Each number is 128 + 32 x the weight over the matrix's rms, rounded and kept within 0 to 255. Layers, rows and columns count from 0.

# layer 7 attention query, 256x128, rms 0.0756, rows 0-8,64-71, columns 0-127
[[144 144 118  84 158 155  63 107  77 134 139 144  86 112  95 186 146 121 102 115 242 107 149 122 148 131 140 112 124 133 165  99 116 123  87 159 135 136 149  69 134 158 102 180 122 174 140 101  89 124 172  98 133 139 141 151 136 144 111 153 169 134 151  75  37 126 139 124 150 161 117 131 139 212 156 160 146 124 120 143 154  98 187 129 101 137  81 154 164 122 111 150 149 141  57  51  77 113 109 138 145 125  99  82 132  93 116 116 145 132 113 143  88 215 118  68 127 159  86  92  87 130 134 106 166  73 149 139]
 [ 64  95 102 102 143 149 127 105 133 121 157 128 114  70 168 123 112  67 115 125 159 135 112 134 119 128 128 130 114 130 131 128 127 159 100 153 119 131 139 109 138 103 111 117 109 136  95 142 133  88 125 131 176  89 156 136  93 111 153 110 115 198 153 195 129 169 133 121  69  95 144 118  77 146 101 121 140 131 114 155 121 120 166 149 178 147 151 170 160 134 146  89 141 149 113  89 124  99 126 132 139 138 111 129  82 133  97 164 112 123 142 117 126 154 147  97 127 139 103 143 131  87 124 136 144  99 104 118]
 [149 100 138  69 133 162 139  60 118 137 140  69 171 173  62 114 110 103  96 166 135 144 105 154 124  90 165 126 109 116  99 124  99 118 158 108 113 120 141  86 138 120 154 126 188 131 148 194 180 129 106 194  98 136 129 100 126 112 126 133 125 108 136 104 112  62 128 107 140 186 119 151 151 154 132 170 136 123 140 120 104 157 122 117  89 102 120  40 149 105 134 170 132 136 164 166 142 157 157 166  87 116 162 110 116 105 156  84 150 130 112 112 117 166 102 125  98  80 120 150 174 120 176 155 189 173 140 104]
 [116 128 112  96  81  94 132 102  83 130 128 115 156 115 123 102 111 164 127 150 179 175  80 109 157 159 116 132 124 132  82 139 165 125 128 124 112 118  81 126 186 136 159 150 168 104 122 132 110 156 128 156 106 188 148  82 179 139 129 111 123 148 114 120  93  87 156 145 152 162 162 150 160 119 115 155 162 125 146 146 139 112 108  46  98 146 120 102 123  97 129 160 121  94 156 145 144 129 128 127 162 100 159 159 114 149 158 144 147 156 100 147 164 142 129 102 128 127 120 147  86  84 138  85  91 117 121 104]
 [116 153  78 155 173  88 158 188 142 112 102 172 118 142 189 124 112 164 132 134 125  98  82 137 107  97 108 121 131 202 110 129  96 155 134 110  82 120 135 126 119 154 171 155  90 153 102 124  75 152 113  89 120 102 137 168 145 103 139 158 110 125 121 172 147 151 134 139 123 142 142  95 161 117  96 115 157 141 108 165  83 109 136 143 149 125 141 156  96 121 151 120 114  71 127 117 160 126 128 125 146  92 148 108 159 121  74 102 117 162 146 118 132 115 122  79 165 206 144 111  94 112 110 127 101  93 152 114]
 [105 104 118 119 148 110 139  69 111 141 148  76 143 109  96 172 142  87  78 151 110 149 123 136 140 156 111 149 134 117 113 117 129 119 141  93  88 136 138 142 117 148 108 138 144 109 109 139 119 162 116 169 151 153 135 104 150 139 108 151 111  88 138 149 129 124 135 139 144 121 116 111 168 165 147 130 127 145 134 120 122 132  87 105 139 126  98  68 166 155 123  88 162 110 199 143 110 122 117 119 149 134 164 156 138 142 120 116 176 119  86 144 124 119  98 179  78  88 138 105 101 110 164  94 141 181 129 121]
 [112  96 153 152 118 136  94  71 149 119 114  80 155 117  46 197 111 124 130 138 120 159 144 118 120 136 145 148 154 141 131 114 105 127 138  98  55 163  75 106 132 152 155 129 163 102  92 136  98 163 114 159  97 195  75 102 123 129 160 190  61 142 168 152 175 118  96 130 156 129 122 118 110 140 149  83 123 131 140 113  79 145 142 129  96 137 130 119 221 132  86  68 126 146 192 138 105 113 130 139 145 155 161 130 156  88 190 128 180 140 151 157 102 140  69 142 155 105  99 100 129  92 138 137 137 136 144  67]
 [126 105 139 126 139 152 176 124  72 132 170 144 114  71 141  93 145 142  74 102 118  89  87 114 178 146 113 131 128 123 143  81 114 127 120 125 161 127 113 153 133  97 115 144 127 110  80 123 142 158 119 134 124 106 130 129 145 161 103 102 165 102 138 138 138 131 167 136 140 118  88 124 117 119  98 156 123 116 105  84 131 142 103  75  79 135 136 140 128 128 111 119 125 103 122 120 143 116 116 117  96 119 134 116 109 166 123 124 111 135 134 156 135 108 135 124 152 136 114 148  94 154 111 143 129  85 105 161]
 [130 113 117 102 188 119 139 140 153 156 122 154 141  73 182 150 191 126  97 119 150 125 150  76 142 118 126  98 136 136  97 139 126 149 111 120 145  95 149 144 143 117 138 135  47 115 133 122 106 129 158 102 111  97 143 166 117 131 139 133 140 155 130 155  54 102 129 155 118 101  74  91 154 109 111 129 127 143 150 146 142 126  83 129 170  79 138 110 120 184 122 166 106 148 101 131 147  91 123  78  84 120 106 171 119 124  77 150 124  98 115 137 116 109 172 139 152 136 127 176  86 180 120 161  84 142 185 186]
 [131 134 109  96 111 184 167 198 166 131 144 156 125 184 101 157 145 147  69 105  67 141 128 144 111 126 143 131 109 140 117 106 132 151 108 108 189  99 121 135 138 190 120  71 180 155 145 121 133 136 106 138 104  82 112 126  95 142 143  81 155 134 113 109 123 175 171  80 107 200 121 130 107 133 188 147 123 117 130 119 143 118 147 182 172 132 134 127 114 124 123  86 138 133 121  35 157 124  99 104 130 156 130 113 137 128  85  90 120  97 111 129  94  94  81 108 180 116 140  90 206 155 128 141 168  76 154 140]
 [170 107 151 147 101 129 161 128 138 160 123 187 202  89 153 174 119 158 102  65 114 126 115 161  91 135 124 109 151 157 119 132 157 151 176 163 113 180  98 108 146 200 143 109 140 129  97 144 109 117 180 180 141 109 147 157 126 163 130 104 119 116 202 155 166 155 158 125 105 124 101 110 129 174 128 151 111  86 122 135 124 161 126 102 190 112  89 144 185  86 133 100 131 190 114  99  95 137 115 103 152 175 148 126 137 134 151 120 162 136 110 171 138 153 123 159 102  91 121 109 110 153 120  99 150  98  97 125]
 [161 226  59 149 148 154  66 141 162 143 154  85 122 150 125  89 135  91 117  97 124 156 167 138  78 105  94  94 118 133 137 100 141 135 150 159  81 117 156 124  89 104 126 178 193 109 147 148 113 172  82 111  82 113  56 151 115 171 167 134 145 194 164 191 118 159 132 124 153  88 173 129 102 145 120  93 161 153 179 140 132 184 185  98 154 128 142 137 175 138 137 165 118 128 149  73  98  96 100 128 146 116  56 160 154  82 117 124 114 106 138  39 135  83 114 144 146 126  99 132 122 114 144 120 134 159 144 101]
 [147 183  92 170 139 114 110 140 115 135 114 155 151  67 113  84 123 125 147 132 136 118 117 125 104 116 108 143 113 124 117 127  95  60 114 129 119 118 170 172 126 108  95 111 101 102 149 146 113 163 112  76 120 106  70 123 166 107 106  80 175 202  99 119 136 103  99 140 134 198 151  93  65 183 172  78 176  72 136 159 140 197  93 182 141 139 150 145 105  90  88 107 141  69  64 109 171 111 156 155  67 169 161 144  65 134 115  99  98  55 165 107 145 151 141 127 162 134 136 124 159 116 151 148 134 153 181  94]
 [112 134 116 127 145  82 121 121 141 137 106 108 101  98 142 195  92 128 140 126  83 133 149 176 170 163 187 185 146 127 182 196 133 157  94  78 161 106 174  64 152 129 158 192 113 190  92 139 134 140 169 144 117 190 148  74 136 100 104 169  76 119 119 138 129  65 141 154 180 114 155 123 136 100 173 146 112 135 142 129 110 178 135 121 182 172 124 185  92 229  88 139 108  89 146  97  14 127 109 158 115 117 182 130 137 155 137 140 134 192 138 200 193 141 160  98  86 109 103 133 104 122 143 158 145 149  46  91]
 [142 205  64 153 121 153  83 147 142 152 145 147 158  76 114 146 147 117 125 126  80  80 104  64  67 146 161 162 121  85 106 167 108 128 165 173 131  97 175 135  95  97 146 103 168  88 154 110 127 119 138  70 107  82 132 130  94 143  82 181 186 159 112 146  89 129  67 171 113 111 173 134 134 151 169 107 112 153 156 131  96 122 138 149 219  81 124 151 100 123 144 175 127 114  55 103 111 100  84 136  65  94 107 135 107 117 130  87 112  89 180  85 112 150 107 157 120 117 165 145 137 100 152 176 166 131 154 157]
 [101  94 163 126 229 144  71 135 105 179 131  80 181 105 105 160  87 140  50  65 186 191  89 107 103 132 166 145  39 119 122  75 157 127 151 191 173 128 164 103 135 143  35 161 181  52 153  97 161  95 145 109 116 166  81 155 118 112 195 173 112 218  89  77 115 165 103 153 100  45 152  95  87 101  99 102 120 132 159 137 151 132  96 130 146 142 141  57 168 106 185 132 170 176  77 151  70 100 101  85 122 121 124  68  91 131 141 126 157 152 177 150  96 185 134 147  88 148  99 149  90  50  98 102  86 115 143 123]
 [ 95 149 147 125 149  98 153  84 118 116 127 136  87 128  84 121 121  94 113 147 135  64 135 117 150 104 108 113 134 137 139 145 146 135 109  51  85 116 130 183 173 113 145 175  76 128  78 112 118 193 165 169 113 141 153  82 136 115  99  69  85 110 150 118 124 162 153 105 102 121  99 137 129 109  92 133  74  88 109 112 103 154  97  48 136 160 165 137 171 128 113 126  79  87 159 135 165  74 154 150 100 104 158 133 113 108 192 168  97 170 107 165 162 152 184 109 157 131 160  93 116 129 121  99 119 143 183 111]]
# layer 7 attention key, 128x128, rms 0.07, rows 0-7, columns 0-127
[[143 153  97 142 129 104 108 131 103 148 134 129  42 134 134  82 123 156 126  91 120 170 123 116 123 142 110 135  96  92 123 132 137 103 107 174 157 101 121  97  97 149  87 103  87 154 168 143 112 137 129 117 138 103 150 123 126 129 115 153  77 160 115 158  88 133  99  85 124 119 140 143 131 121  85 145  87 121 128 142 156 118 105 144 167 151 136  93 124 100 133 117  88 156  75 125 117  89 107 141 125 101 115 174 144 149 123 162 174 124 142 116 125 111 144 163 171 147 167 102 140  97 110  77 144 124 122  86]
 [152 110 165  99 133 118 132 137  92 114 138 167 129 156 127 119 170 122  80 169  72 107 168  88 141 157 127 133  78  91 168 141 159 102 143 117 123  99 156  86 164 136 103 169  58 131 171  91 124 125  96 154 109  75 128 142 151 108 151 160  84 168 157 159 119 131 110 147 123 129 103  92 107 129  98 116 104 135 115 101 135  69 130 127 173 158 160  92 162 145 114  89 117 164  91 149 132  85 132  78 111  87 163 161 120 149 157 143 143 121 104 133 140 104 151 161 130 108 171 127 103 123 111 139 208  89  94 113]
 [119 186 109 123 105 153 114 140 190 147 154 163 144  47 167  95 103  65 144 150 116 133 112 138 105 158 147 142 131 168 123 139 129 132 107 132  90 134 132 164 100  85 139 181 124 118 141 137 123 115 148 143 122 130 107 157 135 151 157 110 116 164 149 150 118  97 155 120 114 143 137 168 152 121 215 145 183 100  81 137  91 180 108  89  86 105  82 111 132 103 133 184  85  92  91 106 151 102 122 135 115 114 141 120 130 110 133  87 111 123 124 149 163 162 158 109 174  85 125  59 137 119  85  99 163 106 152 133]
 [150 157  84 109 120 157 127 143 176 134 148 147 159 128 151 134  95 146 151 149 153 122 100 162 129 139 117 132 141 134 142 108 133 100  65 156 144 159 135 127 120 145 168 108 187 112 123 153 107 113 123 159 115 113 126 137  85 120 140 115 160 127 119 119 148 176 113 125 100 156 119 152 107 128 144 150 177 135 119  83 131 101 171 153  70 109 167 112 123  95 140 143  90  98 120 160 204 131 139 109  94  98 167 138 145  73 117 102 147 118 124 122 106 126 125  97 104 148 142  75 163  93 122 144 109 126 134 134]
 [109 148 162 114 103 186 156  65 152 105 116  96 137 114 180 154 120 113 125 154 142 120  99 123 182 126  75  91 102 113  94 136 147 109 136 152 134 117 144 112 122 204 129  70 135 137 166 145 108 150 132 123 131  94 145 142 118 143  97 103 104 116 135 145 138 112  84 126 112  99 150 162  96 101 158 114  86 154 211 158 141 116 165 131 126 128 144 136 109 124 112  94 111 123 100 131 101 162 134 126 138 137 114 121 153 137  94 185 132 158 107 146 151 161 108 130 184 158 119 160 117 147 142 135  69 143 128 160]
 [120 148 108 155 151 138 144 112 132 128 136 126 124  62  84 167  82 131 126 199 146 122 127 182 125 151 141 158 108 127 169 135 117  95 145 106 137 148 122 161 115 103 148 103 144  97  96 132 143 168 173 166 129 136 115 104 107 110 161 134 121 130 119 162 166 176 122  90 143 141  98 116 108 150 163 167 136 123  96 107  93 119 158 152 113  87  92 132  92 136 110 159 116 126 156  92 164 113 131 121 152 172 137 126 100 111 131 120 107 123 105 128 133 122 120 126  99 124 129 163 162 121 118 135 121 119 156 119]
 [105 105 136 156 194  98 162 131 125 166 135  89 134 161 131 152 135 101 117 153 150 118 101 124 145 125 137 155 132 126  98 113 160 142 136 136 142 170 104 130 108 142  74 158 130 138 147 148 113 125 131 150 110 160 138 125 158 104 120 108 138 112  98 165 112  85 131 126 161  92 127 147 124 145 127  90 101 126  64 190 158 132 118  92 114 103 157 144 148 138 109 206 123 106 149 138  57 146  99 145 166 127 112 115 140  95 146 176 130 139 125  96 162 167 142 191 129 149 143  93 110 118 125 142 171 138 188 128]
 [119 153 119 118 143 123 130 124 122 118  69 136 151 146 135 118 176 170 129 139 138 175 127 131 130 113 145 145 129 121  94 116 147 156 143 100  87 135 139 110 151 165 151 137 116 145 114 116 147 118 111 146 118 109 142 148 145 130 140 183 121 114 126 108 192 169 131 146 147 134 115  71 133 125 115 147 145 140 109  94 108 128 136 146 193 186 141 148 111 146  93 109 125  98 182 145 124 112 130 137 104 146 159 110 123 112 123 160 144  92 124  91 129  66 132  89 125 175 126 117 106 131 178  95 130 166  83 193]]